config.yaml
n_layer: 21
d_model: 256
n_head: 8
n_kv_head: 4
head_dim: 32
d_mlp: 1024
vocab_size: 16384
activation: "geglu"
norm: "rmsnorm"
norm_place: "pre"
norm_eps: 1e-05
positions: "rope"
rope_base: 10000.0
rope_fraction: 1.0
qk_norm: false
attn_scale: 0.177
bias: "none"
tie_embeddings: true
parallel_block: false
init: "uniform"
init_std_qkv: 0.0363
init_std_o: 0.0056
init_std_up: 0.0363
init_std_down: 0.0028
optimizer: "adamw"
lr: 0.00153
beta1: 0.9
beta2: 0.99
weight_decay: 0.0
lr_head: 0.00872
grad_clip: 0.5
warmup_steps: 557
schedule: "wsd"
decay_fraction: 0.592
decay_shape: "pow"
final_lr_fraction: 0.05
batch_tokens: [32768, 65536, 131072, 262144]
seq_len: 256
doc_mask: true
train_tokens: 476100000
steps: 4751
dataset: "wikipedia_en"
Each number is 128 + 24 x the weight over the matrix's rms, rounded and kept within 0 to 255. Layers, rows and columns count from 0. Numbers have three digits each.

# gate: layer 18 MLP gate, 1024x256, rms 0.129, rows 255-321, columns 128-191
# up: layer 18 MLP up, 1024x256, rms 0.137, rows 255-321, columns 128-191
# down: layer 18 MLP down (transposed), 1024x256, rms 0.128, rows 255-320, columns 128-191
gate255:127094135163121130142114136125130146138081161115092093135128145133138156166103165131143128121155122142159117111096124151120149132133128158131113117122126149156143119147117095110135116073139118
up255:124093166139113127167119105122111143118144119104117156113078173138154125106151129132112139093113117123144111128091149103129101140114143088142162148169107141094140122128132122096122136114155154
down255:145137110183130132128123130123141151082107170131157115128155135112099138107129134121141122156148161125164081122150149112103142153164096134144153241109145105123108129122098136124133136135141129
gate256:123169110077153101117140152163134142180124128080118141124106113165111121146122098078145052160119126157090104151116099118126130148126122161101148130130131144123139115135119181139163096151113126
up256:135101128137107116116096104154107100102166126156142131120112130135114135103137149142112092080160141097114110136147111125148154145122104079129122135156143153176117141147123119149096134138146139
down256:134185110110154137114156139113103130146130107090092131136124148076105132104163144130140139150160103160121100117133115133126154135136138131116160188090139156094173165121077079154105112110133130
gate257:109137122096147139070153126158080167139166125171118151154153139148160148147154094117116090125163131147127123140160139137121132088134162123169138149125126123114124090134094141121142123188109134
up257:124126115129123109126095136129140166124128164084095143123098140152114110079103195118139115179160131153096153132136132117131181139145118136067144149129104134157154139131183162149130162125127142
down257:133146137113127114091088151120096136130173099124124108131113145170185122169115073143099151120079119101127153084123100143109082114088134137126140102110114087077139095128107089144098122098154156
gate258:111166151089109113129136129103155103172096114124171091106112129104165116134122097147149138188101110129136138100136132165125117106171150146106155131101127128119137105170141139155097122149156103
up258:141114114152159135137108089107128114100169160106081130164140173171124123134161180111110139144134157143113133142076151157122148126146119073129111130128151128100094178154189140087129105164129157
down258:108164120129154126152139117129170122154202190088135120116130162138133107136150129118106074151137139124110107162111142158142113154153104144125134150149124129114097130142075128104135112141105116
gate259:110098097072131121150106117154126102117159139138118154127136085136133104129093146107134123130131116111090108140127175119176099179160134149123104156142123125165169133144097091114148143133124137
up259:118104159089137092143128132143142115120105101143133135150134153140163112129158098143099100149191159139143143113165152103160163116082137139123137110127130106113135110187162153144130144164128118
down259:131120108160146164130113125136088114149112184142149142125106167101152113108156167142087138110105121105152147118117133157182110079136156101096112159137102185111137130136122155127156133103123108
gate260:063172094065086110092166110072114142145157144092135080167147169091128125129122131130137116160123146116141102113094142136101122115179139092105124150119134168091149133140113106154086118142129124
up260:133108135161126176132118114152125139131128135135084134165095130149112125118105140105119146133136095150173161151166173201151107121116130109140102131133128158146090135085128127157116093128150134
down260:094147125099111128139155135126077109129151149131141100130123147124118113129121137135142142152145141096123126144109148107164120142112126145122148145146137136117100117073154152152131121142121110
gate261:126065116091128136122163109118138079125193093182141116173145095142119136135070090129179098131110149104131073120092111139141089162143138146136120129123151124146183121132125156138120145098135123
up261:164141086155116118134099074126135149109138136133132087139137131120112165130091117101112139096160112121112096141127102165101129091101133134149154123102122110130116137122096121129123139137094145
down261:126114140098115119151152125156137098120124074149147122145115087138142138184155097117111123180100077106149164126110174132121117123164107134100154172103126148154125079137159129145150162153125111
gate262:081130109111120136132118122150122156112148121111122160137113130124121129103134147136152104101078101154129150121159149115117150125144155171087144130121149156151111113143142152124181141095137143
up262:102151130125088177117115188164155138127154134123134130118162134135177112091166160148100118129078114131112090134107108150131173138085172124132186131135135084111086107120113139112137132106134125
down262:130117089127137103124160178116164157141128117149118094139102124143094136173104127102124094129122132136123102124138139124124084135125114145154171118147144152110170111149169119141154150110149113
gate263:113127133105147127135133124142115148146126138107166125139103154124078123132146145125150059176113077124146152120130119124138152130129165145116185104125112121148077076081142133138112086121104190
up263:134145108106142166144147158123129084130178146140175096101091137117142120149107126168142115163088105115144131133094114074120146151146090100109115125133094139178127130093081182161114120149088138
down263:122128121129140130160155092127148125151096099110157120133100156115108161099090105142124133111130127115120136141115126132152108168157133108120162078133112074113148149131123100101104130116137108
gate264:087169107111132156109152119137135107156155123190157144128122097125101134132126155127161121147147113128117144156092125130135137132089182099128178130141162173197124170101187105120115102134153167
up264:137155086126144172113113111167115146121142139139171154114100109143122141155124125135123147138097167108119153144084130098104106168121122112127140151166162134172203164098134108098160109152115110
down264:156112106171149114124107136146158096084123162136145068151106104098146102110143136089148145158097059105104160121113150137139114131136128123130147082147129131106155123114165127141153146115108166
gate265:121133152095108143133157128148149132093113178120173145118100143100112150088113138117116108148102133126120152116114122116106130167154110130106121137142167131177132066174129138129123134090122162
up265:096095098143124118093130139149110137172131115092134083154161133099141110147125117163138113133160144147131125100151153108146112129146126133153137079124092126076124117119099130150087099104130109
down265:147154102111109125131143149137136156126107169168076156115170120133110169087121107104139112150102129108178147128158131108184140176132122110158146152127121137136163125106146110127126167111149138
gate266:119118092130110111088152119115139133129126145134094108148153124115065107152136110105162131169091147095141116162151116124165154113130152163087137124084158141125079153117129091134070111076153105
up266:127138139088167148167131142146157120164103133117145055117112134104143140134119112149118175101141127109121116095122096154134142074120141099126120162127142127162098148105147171129129124103091085
down266:124112091088101146172115161136163110142084109110159094113073149102149122130140179151120108121098136156118118118103106129121118090133136104118156126094182107124094126140161124173128090141095121
gate267:133156111149116125151112122158125131116157136194101117121161157140143116096083119145102143140116103127144118121104148123139152159096165136110111146172140118152148133129109144126129154095134166
up267:134166139127117115112131108123090126183140116076124126171125101124125107168110123138124138153155108130149101107139120116103134098146140110110120122130141111118125158121111099113139126137110125
down267:104139085119103125157100152143147128151143140179197148126135171098116129137162161121138136103167146106137127148153147154141144139147170093153114152101144099102107144141152140136100154123164130
gate268:121159147129120150154126147132065130113185158071114143151133132134091133160063132106136125177097084147134138136150142156083107075157119143124118128118116112141134100146138091142098092135107153
up268:092135131120184105129118176117132111171113113130128128137114111135120104133118133150132122093080123087156130113105114140126112107145126096148117115151128122156139122080139193163180154125141089
down268:138144129149151102147130155152125135101114137125146131156162149114116127127106122126144122143144123132158131151133136130140114179114113129101153137097126108103149105146158071134073103167132119
gate269:142154094124153138119117103159114151132116125142084070156175155130143122121133102108146124125151140139138131147119143120117184156147099183156121133106168170155169128129134164130178081144138132
up269:107142083122136132149122091139133155127112101130113130145132098148160176142141136134089105118099108128121155132126127134110138149090132122140144122168126145076119122090137148135136107086119151
down269:144123128135107131087149143124112125139121112100123116110115099150132099130083150179109129161149135152126134110114116101133132068094125139091107158093100154158146132118126148143133077152098131
gate270:118123097127133129129153125139133142106103144113106126161146152125124098125136115125123157144102106136159155143105105158130116128188119114121128101128097099145087136127105146076111145132142133
up270:134132164092156081115087140125104121129187107134128161104099115154100180102100114134128142138154092085145143137166126127145145119109167144133116140146110147132146119105139111151146121159132190
down270:110141107116122105128125130110097112151147149128132150107121116142148131098118153123075121120127109144168109128112174108138153120115180113122099195098142171155118133127073099123139110126117113
gate271:097119126122119113109133146176120084137137120107094135116138151148151072126113095145155118106126073152150127143124088173098092118127142127078117122148141111168126137107075154153157161095170073
up271:120162117185097119093147147122139120124119118116107095136140123121143104136139129139162120093099141112196172140103126154098147091099091128110121131135158131146160191139095149156122137084129125
down271:149098135104129118127151119137093146143153088140121128131117154138117127127109103157179068162125115133115127098136188107143118144107169137094078069171106112158136113136149109164147146125111143
gate272:100129099131144099129115120085127131123114113147122135131127169112111139138117132161115124146128103184122156085105149154124204141143118115106115092130144131143118127130137126107130109126141126
up272:139115100111116107161132105103096111143135133143124161114114143141138104134124098112125140121159089134146122142158145134133108094124144116104157120097102143146118142139130136134133109112121112
down272:106129107135147126119153171145114126107143152158118135127096104127127104146112136159156143128097194099076110099145068127137114166085086145153115158148128132141128135103135172182151143124115142
gate273:115152146130092104132100069145120126099113147116104172141123108126117145102093108123145161060124097118111099102158130126128154146119150152134150133089109150141122146138105090091118069089105186
up273:145100122119131061118140110139144139128115127121121081150091123116136127130112120135143115145139107132105109111145128113148101138145086096160120108104092136112151104122147134162111140144130103
down273:113136147112117121139136121115136133118138142111150142090142129146156176126140132095125142086143078134108092173141129115157143138126115152122142142101121156125127149128117146119148104144145108
gate274:152137116103129088119174116108136126149115155139120109142138130152127142122078135086137136110130108145126124129148137119119129134135142176139137148129129132158097152162123095131083115128126113
up274:142133078114153079141143114131120142149152138135096151130147140152164142115123113103159160098120139167110113110159154127155156107126106170138132125177129131165128161123103102119102156145120137
down274:131112142160120129124109103112083106140173069111122128089129158150135128104112156144138081106096142103153087164141134085166123118116119133159156116112106115110108097090141185151118124125135145
gate275:102132142092155072123124113087123163108115138095123123116134122113133104172114162115114161136146120141106122189114123116077135121160105173089121113093118142149121103114102141108159150130120110
up275:167135169140189104134100098121141151121124136122127146153126115117154142119087145116111176124132122106153091144140125131106131160131117121127145125117136107122095119128134188174152146147110163
down275:131139114113125143097138097130134115106121105122099167077103140120116116097153164154162130124118117122113102178147140129082105121161150150156123107118096119120103097165110122123154137143123129
gate276:113163131102092139115125120136139147134131138160138089123088149123071131100105121103160128108163153134168090174081140129136136110090141104110123185146146148149132052138157107134110092115112116
up276:119121156127149114144136152102124136101071144121149167146144126101095053117163166109135108138083153123119117127128131149113075150160103131138148084096141110106116190151152128135174174100091160
down276:102151142133107087125107116129169152120091123134124135134175147146120088154135141138131151128111128146119130119176123113145180121123144160120082101118112140128095167142115111117178112119141147
gate277:120121157114110135118164113132115126142108165142076167134126141144147129155119082105139097130108126142176077112159087079164085119095121146160150138122117170150163135147172121099129115082106127
up277:107103171114103133151128114124130124141114116105104149130121119141101151102152138105086147135098137126163129130102066123125129101132121140135101119143161137117088084133136117139091135122107101
down277:129135144087146095108118133104151143146133141147141088100124091165107103133120104125173123147116135108076074114164121121096139142147168100096144169112110137098117131160077168118178128125098123
gate278:095116119090133162094157069129108096160123140139165135161149147126136141145104123127072110119120154119104122131105164133133128177159155105111157111165139154150118123130163089144124138168169195
up278:109103141127085126108144090142133168109138142139090149137095146138114124182135115132106109113151067183084107101140165124166130118125129150132122112089130134145089138116112126123094105150106143
down278:148076147093111092115126093120146131090145149142141131163119142186118112110096116162141144126111134119126160124137143175128126134110142132146137073098119121103150113097124118132123119123169103
gate279:134169151136162108168184109110117173148164144145083098131122129147156135104124109139174132112093120150141152127181167182129114112122152167119141102131140112138147120166135104149085088068118171
up279:115110105103103158147145098151106128127112133146102105080151116053149133125107074111123138111105123112162096134142104108109123179108128119071107140146153163107125129104142137115127121138128147
down279:140168158101142147127135166112103124115140102147092139121135160141119132115129079128123134139100124143128132135128119122151137153125145143102186181125120189090127119097146109138145075150138156
gate280:105145110078111157109124128135102142124100118134157122097162144105144132155121082138143116119139118124165137150146110133159143109121160070075125158103117172115125107158135107103142160117073099
up280:146160125144109129156105102130112146109118139114154140108117115128136101124074120169097173141145137155135111138096116160145099115126076132141064122141139124113161200149109089121115136107133096
down280:108121126075089103128135162141138130171160113101143136137147105131138132129115073095115128142117103097100100114152115119120131152139190108120107113134163118122126123123125186128157094149081158
gate281:092084126090107111082128127179117142109141145158127128111110148154187111107136129095148126138116160127139125165148099085148143167090130119143109132107177114143105126136125096103107123068128122
up281:140118128146138169106098112117091127151112121097126131139144151114116137114128118131147097143113136108128165146144139113139080111145139120166175118151148121118186166123064103107114121092157127
down281:145152128149107123126153135119110123114133145142127104138118103127124118111090112097139123102119170108138132124126117110158159130114131156118070128110103112098103122115133113156133158159134142
gate282:133128118111119114112132167130144147135129106157151108128122171085111100123148129149126124141150136103157115172111100107127148164117200140117148182121140131139159105106132144097136142129144144
up282:132112132148123134143102179122158178107146097134099096107113137080147143156162082108100124125117136153154153146120132099106125118096155118113128130129098126136148120117133102103146125120168142
down282:131121139150146150148143091110118163132126109078151104136128104113156133151123131102098091121109129144147159081130132145125112151112104111125138088085136092134138145113127095153105151094142102
gate283:105187139119139082107159163147131136171122150104128168156167159108137144177104136121099109118137132100094129136161105136111151174153119166084126183079110139105125088148132086136120141153155113
up283:116107149132128128111112107147161119182128101160138153165140148177152104107182123127115120149123109118095110147163157144113110154101148103104128094128136171143157098091124131115145092130124113
down283:129137090131083102109113106136142106117154146100143117149143054138122081142098097170138139122153086175118110128100097119151127117126159097151129147154160106128119132123105133124141153141146138
gate284:116121112098079137136111105162127125196124122121077142133084185144119127136124108100165160142138104110156096166119128137083127094098113115139099190119126163090120102169111136146134154168127136
up284:099135129108083120117136166163152149146108126132132153117119177134087133123155120104160121149163139102127105117148133110148151143143098128113149165168120155132159105145119139129125141139131165
down284:107148102134094148100138123114142085151150125129126138145142135149140114147151125136106120096169124145137099139124112087126097083137094114119123151084107105113123088100127137146098138149105122
gate285:120115122134148101155110138185113144118141145103120128143119113124121121132114140088147157151102140103114171109147120106161078150122106117089115092122102116128093124130128154131124138114107132
up285:127139104130155140176133110153125119146120150109144138118119126098139169138131115111126128129083144149133141113114091108115105121138128106118159113170109129152105144144121107088120125134115119
down285:138137125113131131107125168066158119121139154113100125138134133100133141118131117144142132130183090124144129132146134114121137100120122147133121127120103119143111131119137115096102126100126086
gate286:145138164120119160108143112151116112082126103159136145149115135118086117143149121122100134161103124089112128133172142141170128149103147098126145120149135127090063115106133145097100137103174147
up286:137104157134158162124108095130164166150155083108115176190078141127114113135100130150111158122118111155123113131138140117112110190102149127111129129154126130126145108110158109125114125146126156
down286:132153164144131092105131166090143139133139116118115108137110099132109138181092129136113142109101134139136135116157106151084122138154126118131089154123091138152129168197122086141132117156108144
gate287:099130131117080131140101123141157122135116128112162130124142141113120121108129136090104109155133149099111111129106108097184157155139149140169136124101114127115106096139136112116183152128119149
up287:104133139127135136115133134164094087156141113128139119102117129174131167152091128121130116157159141116132093150155111134119096148120115126108142140166161131140068126132099166156128122152125113
down287:143140139150104125101145154113123127112125144117162125146117109083136158174118125147098141114159111105107185147113121144137190131127142088137136153135103105138115139143118129099073147123131137
gate288:098085161153122108119111120177128111158140115138163125124138126148103120098142121142180087147168135101165120114120106117116100134126130135115108107123111120116156132120137140125118130129146115
up288:142117154162168130132130101123154121115190134144107140133108120123157140142125119108156129112136114119108127125161117146118134133115120119156116166128145112140130111156103126150105151123128112
down288:108141104145145133115146129152119131123109113138131138131109111127117100105098150113120152137151164124119157091113144109115138145148116131089157150157113141119135115106147159135184090125137146
gate289:114145108117137104132121151105106168142116120120165128128118136158062120141089117092167105148157077162135169138144128121145112133136125117120107138078121131152132148135127096150094110141120109
up289:098104114147118127118120120144133113176145153125131116138084146085111145120137091156115105155102104125153132149135121164134138122158115146159102151123103148122168077120162098120099140118130102
down289:127144127124098158122098094112144116159158119123109140113104113163156117153139131085105132125100120163153128119114162089100139101123128121128132093115136143112111136144116150140137113135146163
gate290:134144163165091143131136125171128111158165102156111141103164125115126129122103087125156107106113133104111151140142131090109116099171166122136181155141113135121111120141096095148125119088181091
up290:119096161142125095128128186126106148120128189148090135088121137175140120101097161154113070121142118106160124120178112150090071124124149166134072146112143130175109087180125078105142156168124107
down290:111120114154117070134132079144135126105152118151104139112190113116105160153125169174128117130147110146091047093129175094088149149135107122120120095103091131167163118113144125091142167131133130
gate291:119116117086116125090151149110100112188118138076099151168130119136109124102139150129147142157111139104136130125096099165116145091157151150140142114143120163122110141152146135138165120140138097
up291:132157114120107092137128155121090120108106095161107140116112153117138107146083146133122097092128149156099170120086139114161135161158111116115121117092142129128121156143106132124082125119092114
down291:148084078108116140129122125122173137130146160125091137141138108103159124069147131099082087165121117118135148176151090118126120128165139092110107091139125140141138110157110162127163110133137095
gate292:147135180149127125098146075130110141119145114117111141161126158160122115114132123098160144142112085151163146149169140151124169164170172175136165128145109123148152135154118110140154136103127150
up292:142093134105125162138183133110136113139125136123125163100113127151147144132160096138121127151154161107088180105102150138139178136152152110132139107114091142146131190141097123124123126121129132
down292:136143121120103120114111125133163164125114151116081135115134117113116119155152145099132188144104105120134083117112146087133121126139113142120155102128167164127145172110118115124137095137155128
gate293:155154161126094138143146150107111114144080122136119137144179121103131189123118064103164154176118129120116101135121145111168157116117119107096157158143137169137102121109157134167170091125114138
up293:137112100096143069125143140140149084147148101180118116115086143106158143125120088108174123149097123130128131129145082093159157146136152090145186134123147174108146174119130121159142115090137124
down293:144080100160142138145108101108121156130113092100146076123112155108111139135111199161102102141112090137107093137117119101139162113094156128131134093138116140139097105157159161104156126142126163
gate294:126084136158141148114112130121083113128132141133155138152151205122101118160149163146103147129206096112175155148133129116171150092130131113107127182131186173162108146124131093108104121126164143
up294:116145103126127107149132106111177076114136129142147127154173139139186134116123096111116119131161137133123116098140146134123167128135117189102110156126134118102140104113173179164127108125152124
down294:113112176119165153098174140126172143098135169145137103102095061135163156114105079137145138107116096103122112142187064156135104168077105103116098081163165186153127127118083156109182128135141140
gate295:110148160108097121096167144131105153160107160146130133137132164160161111139075112163133109160169124112135106147119086155117123195115116109127110134094125142099107093144143150161109109133166121
up295:086142154129137132150183165119111130117148124133112129101139091148107118138126135140100085138131140169165114158057125129143102122119091163130130120175123117136152131110124103117074092108095117
down295:141097139113096161145119095160104095116108148102143136160128153153125179146147097112104145104115162181088168071118098089119074093144137169122103147106161157128141149114091080106124074142158105
gate296:124100170097120122099145118124127115149116113165112091091133115141113130177124125148142111118138114144114145137137098101155158113133153136130148129155127123125157117144152176154115066142101121
up296:169139110156138113140153158097158144116124127113093138176147144181125146114156145095128111151158099099176123116131155158095158155119103114117101117104127124162099120126135139075140188120152120
down296:112098114131133114159108083137130122158131130112137137141110148116091091089116107163117138148088133135162114140184148154163189099125128114171186144126114219132105135141159123125109136084149118
gate297:103087166117175098123145081098119143137087157125127124152123138144126104131127129110151059133132110119134137150162081162142141139131125149119118123155137162104144133154116166133117111125099121
up297:154101108118107182145119141130174113164135136155103096131120101152103121119116144151129135136127147144144104158105112104132085091146133103097126101135136127085106070154119138160138132147118147
down297:141132115179096136131191164175153122135109119083152144126119120097132143189138136147132132108120131129102128144128114152075101107154099115121103069169104066133122131115145136122111118181120110
gate298:146146181114101112116106124112131122149125116148129133139099103111152132118101120121078139162126162133121138137124113110122135108098104111070115152102145125119128150132162125129146124083139148
up298:118165122126111157151131123100117121094124141151130111125110140119143112143092123121112162146091115145155134117148128165109114110141160147104141136140149144104149139156173105102108163086160169
down298:179141127093111125124122158137121146155100124152117113129103089117143143108117107131124124116163167126122122129142123121127117160142118124100132096108145057122143126100139163111141150090136148
gate299:110135153121095139100190168157144124099116146093164129127136095130085138121130129103166131113129132125139129153095107141119096169147107075148131182093130128156148115126094154101091152100125124
up299:110190117089152141140121084123114127107150163132112151149098100128140116128143110118102134151156134125070116122113136128110145139145132155094106122128133136091148114055127102107112127129130072
down299:153125121153141141137134135117137103117167101119115101138167135086157131126134150075131116136151138132146114119142125133159159102089173120129154115105110095137091120142142163121141126130119140
gate300:125125111127135158133134142117134109139142117140156139100131166136072182132122138153142161143138120160157143104101119142160141141102130135120152147119116169118133148153129112106145141160158178
up300:114114142119130136097139157170137210123120096125111135118111114112110130088141133142164121112149110122148146109150096121143133144124162116107151080121134117075144150136127151118129115146116112
down300:145061133139124120114113169128166096139073093154107191098158172145100113131098121082165112140128161132135149118136124139126131150136130117157123129136137113124150136104136114130152150122130143
gate301:130139117137124094130158114107130125102122151104146172138107116179147103107099140082127157135159148086079125144140156166147123178099190111120133163106168168119115145120127133128124092175174151
up301:118146127093219119150091109100130208154123156156120137147110100148123113124153095128096123163128082141111128145149139157149112092123089142152118111151124121145184143133152124121092133121097109
down301:158117111117091140165130113096165150150091148129130151134115143125125132100127139095098076147098140132114116157149110113135111121141108105154124102148108147122101116122087114116087155148125133
gate302:131162118120157135091161101139101138148134177083147113138103138140124165146120088148124138101112062121130134118142132135142090108160158151136094127153124160142155156143142086119115146174176096
up302:134116140154136117079107118178141132066157126132094164139168127139168100140132098163132130058152102141123137121076134114145135130084115077114114134118143101197124091106116178107135116127142138
down302:140138164106147141108159110143132118135141132108125097148155087109121108123154111106089104125121118142157117149105115137131068139109088131123132124140116147124158138102102185167099051144102131
gate303:113107126097162124117127139133114123126141120165138120084167144154097109147118161150142111091106102129136157136090107113114095089099159118146136113159152100104145151104151115098105089105093127
up303:152108116155127136116151125128135134115150112089135144118156123100147106131166135149109153158178099136134152153136159180102133087134143143155130113138107128096123155129118148157158123124116124
down303:159129143113117115121096114139139069134149126129143114095115157108096107132121117090144089119122133117131146144135117129136132098154140109122133101123095150117122128102132100138127115091132109
gate304:124137102125092170088149100133079149156156131171127162165118150143176114125163128151132113144149081121169122122136148151129156149110132117109113124071136160132155077138139117126133096116096131
up304:112152122136125152156151087123124126126113135131149102132168122114153153111086152115128122168094072115110106143120145149116155125138086093096107116109117099100137126118144131190135140134128182
down304:113131137151108108111119138154162130130081132096113131130149096125167125100162127158131100069124138110127091111152127149179104121142122141136112116092091165125178119119099113126148125113157144
gate305:133172110111090164113137139095102120150119131131127116133123118146163109126070088148108165079097110150121139151155119135125144146138169122121146158130168174122109105127147124135094097116160095
up305:145143143151159106121110143148103091162126144114122171145105184110071130126120115111097100148148102107123085125096145133150110142117109120133126122108085201086132128153130173115123130164133077
down305:107192114122112125095111107142147128121142166180073147124135132116090110158146152106117090154109148135116141146079118131114153134138129154133112132108146075142104110114075098077138130107126123
gate306:142154140134130139120134111124143156154140122098084104162170166129122110142123150143138144099054134113193124124100094159085107117159153131129122134150165143126145125181155131104063160140134148
up306:125153134126156117117126114157110087114106138135158128100152115140174110152142148125115102146105127171088107125105165107102122113128082090108145123108128114128110144106101076158149118108138118
down306:124125116117092120110090134131180113132159116117148097189123155148091106140135075114147185122099144133116164150140144152133126176117132120155104152176140109120101100134129113069096137139081125
gate307:097142186113080109149102087125106092135069119132155120133164125105128122093113129141148091160189119125146136146096101096099139133148163131141134109094134121119094112093157153130153081140165122
up307:102122104112126143129137154127153136127130136095167149147102143128116124116140115096167157168113093121113092129177125101107112110122136147153145147114143134121138122129113138127134148078123145
down307:109156122143132113124152131179124136134128131119132133159125131067153149132170108106131105084130150161082150154099128083125137146119152132140109086126142141165103125109112113137110114125162120
gate308:103105128098140099116140109137168163150151182161126109109175146126115159108114107142162164101133127099107097115146101110107142161137116134130124133092129145103128099111141122115132142133141150
up308:119152118137137094142173176093121097163088084144125122137094103162166156143146145142149146109111121131115117124095137108118139131128124098123181142131136125122149167180156135087150087158095141
down308:151094144148149141155184123136102157133143136163167121130160155143133158127145130087166121127149123133134133116141113106162122181164166136133155132084104133158111138124150148168092185099126119
gate309:088163110106125129110135104127147158170095153104113141133118114159154120152142178141150158103134100189108108146117111109070129086153138107112115113133155111146127149135169135147113102137144138
up309:149154110126135104078151117153059136123102148133122115120162141142106128125103141127143130126144123120109132120092145114105130133141104116131088153082131112126133140136112069115130121107157107
down309:148092154130161149112099118152115136106114132119172146141120144176100110120110085175130097139107112110135131114128109131136120088144171153134141237142119123090145123136132124133164118138120185
gate310:095163102095113118104139107144141135133054090120099149130107139134158110144136138138106107080143152119157120109135128163134107139193122145115144129111155155140089128104116130185138102123119100
up310:104047066162160128132101141089173142154089151156138132129118125129130160121127123145130116165102064133135163147124124136092093088130155134110115144139107136128160120149112156139166098097139129
down310:173113154143132119125131146113156147134144124096129135129166150184094158151119087138136143130087137095145132131131156106141121141101113114119121207140112113133119121168167152101115095142136153
gate311:139096155149155113146148134182167123131101140105116086098146116124148167100103148112114064109092114129125109132126117146156125160141118151106116132117099135146080109128133076145128105102168116
up311:123094126134131144152124096150157100161139140144159143142148113142107125104126130092131132147128115087141145157097134164116179161135126129133079129137119113105100090103090136118150140114136067
down311:111160125164149111099123147096123176147063166143117143145133145151127139159074086116141151106124069139108139153085127131129091126133175150129161112139129066137117143185131126124143093126157154
gate312:094139128140113110117155130154134093113130126132097148138124132117116126151080149142111112150113167132146114157115122154134129121115143137101108133114126121089090112136135133143128161131123135
up312:162121130105126098131127103129134168120166095069157114125108145107164090137100113100103163176088152129080133114126149097156143133150093108152139097149135121121135127130112161144178126134160117
down312:105154144111129089127127123105159117126106128139093129147149161168075165103153140093130136180128097083129146133158092151121134143127144168134155112087109129126143132128113106139115112153129112
gate313:108134145129092151116139126103103148165129105164108106121163169129114151166111124125149128143156114112155121107148170165118155109131182129103139123143142132124111114147139138164137114114178139
up313:154143122127099111127145104117143088101141084160177145122128160100154125134100117129114154170119128124122098156103124134122108143139142101108149096099147135125109166120097180126159191166178119
down313:100144095125106104137120108150171122092112150112151101116132089124120128128098120144163104099153124137138113130191122126165113130103077142146197136158152171112144105110116131107176146138130133
gate314:129135120121168112120155110158094135153152152131121127139111162122079143097097127107115142101171104088091132174119087138146154112126131134085105134173121143124153131122120136108127148133127195
up314:122091165144103136106160126157106108121085137129139138098090141133140094140156101122149107091137131138123146112101151126132131153105169139155133136114111137168126135138128117116154156096089140
down314:130203096154132176163118108127167157137158109142150113096141086104118149116111164117121122127155150119138139151110095085129139155105097154135097161120162181130134115095104118108147156138151162
gate315:094165105164133123135143089114125090137122114099153132118119129140101123145110124103158156142132123173087163124113085110116108067113124144103141165087144108153168189123107078111111105101152154
up315:125133157115160117135055128114148117123113137117126163091143092153099095117143105183151113111138136160102101149114099170101132142126102093132158111144165114105155132140128148156116129144117121
down315:119134121094125096098137074117114154109129155162132151143108161099109155112113154111108129157155157109133122126125156115133129146133139118091119133112091149109120162149068119105096149143154188
gate316:119125120115116126157151135172106140139116209116089126112117111144103120136112152110152145185121150166138123163147111149151107121194122118112119164125146124130145120137140114156086134081138127
up316:101130105148126144136138083096125110093172099090137153117112112080117112150133104161128135108095211093160135140101138117083130143103112099155090123135135136138115144159141082140117137160147148
down316:136156146173103147166151107128143163144132100085143115094117140097151117134142111153132116155125110128150144166163158157153121141207114124163136183111075159129137085154106139149084136124128116
gate317:079106146129104075173133131131147135120104126152154103141121143140098121148106115130161161130107101100115148108126118142144139124169156090172130134126105148149130132143149100107091116097141154
up317:092130154118136147134163121127111108135124114120135126126138114137139151085130126124132128113107118120099149130123110126114109137142147139108126126139160148170146097115189079124094094087181138
down317:158132147083102136134127145141116112141122121109121124089122132160166106154130122118133114103139188178134136112175123158121139109094128143159108085139093119127133120108102119141157110159094161
gate318:132132099121111133110160130139099127118124131156118088112169144119138126099135074102107145166140141110125095140143118144124143101123161126097140169107130126139101090116085136117149107139127115
up318:127173132130164098126098128130113147095101155136099136122120141083111131134127137105114113125110109135153122085116124150125114161130129116135113136165139139149152130095111106109139163147131151
down318:160140090138127115137125148117093112123115107119152135109109117114138115130109132159126131128145078133164114107128106098134137090103162139093138102159164083112098113122166139159112134123147121
gate319:106147116146149164119162108132091110164172168083140140102108145174149141137093115133118155124128110152137165162112109166121126083199124133131146185179116150137128177132154108131099154134133093
up319:150074136148133115093140140130107062157154073166137078139150125085153198165152115105107125096164126106152151116086113131135156120183111178107118108141156101159178129109118116155115141103122128
down319:100117099155167084125092126124109107113151157133118104081166136134087091115128144160149145147098146121153158117137167200119113114126149158156104205102140155132118117069097108156135082130153125
gate320:080111188058178109089151126091103092162124107130128122133110118118084130149126120170117111139081156098131152177148092132129098117166100128130120137132149176137128149079129106178160098128115122
up320:155115164130158129117116136140110161126151120097156121104123127114133154195130110121135155115150147108144083162139127130117097126134143141112111121098066149128115152169128085149142153159129168
down320:155133108135131149107105125123074135110151166121108143108138114127165095118112121128098171149118115205152150135117075103132122121113155134146162137116135128137128123148144137151157084113121140
gate321:074158164104103131126133104111072117104101164105131103155181157126091140088135155079139124079110132128120143117192143099143126163158175135154128130156146173122133108133107099096128086154153117
up321:066158128081129147132162147120129119151083175081110154113112094127152136161137133122160054105171130110107158129165170126143114166085112104119131118158101127105131138148134090103103121123137067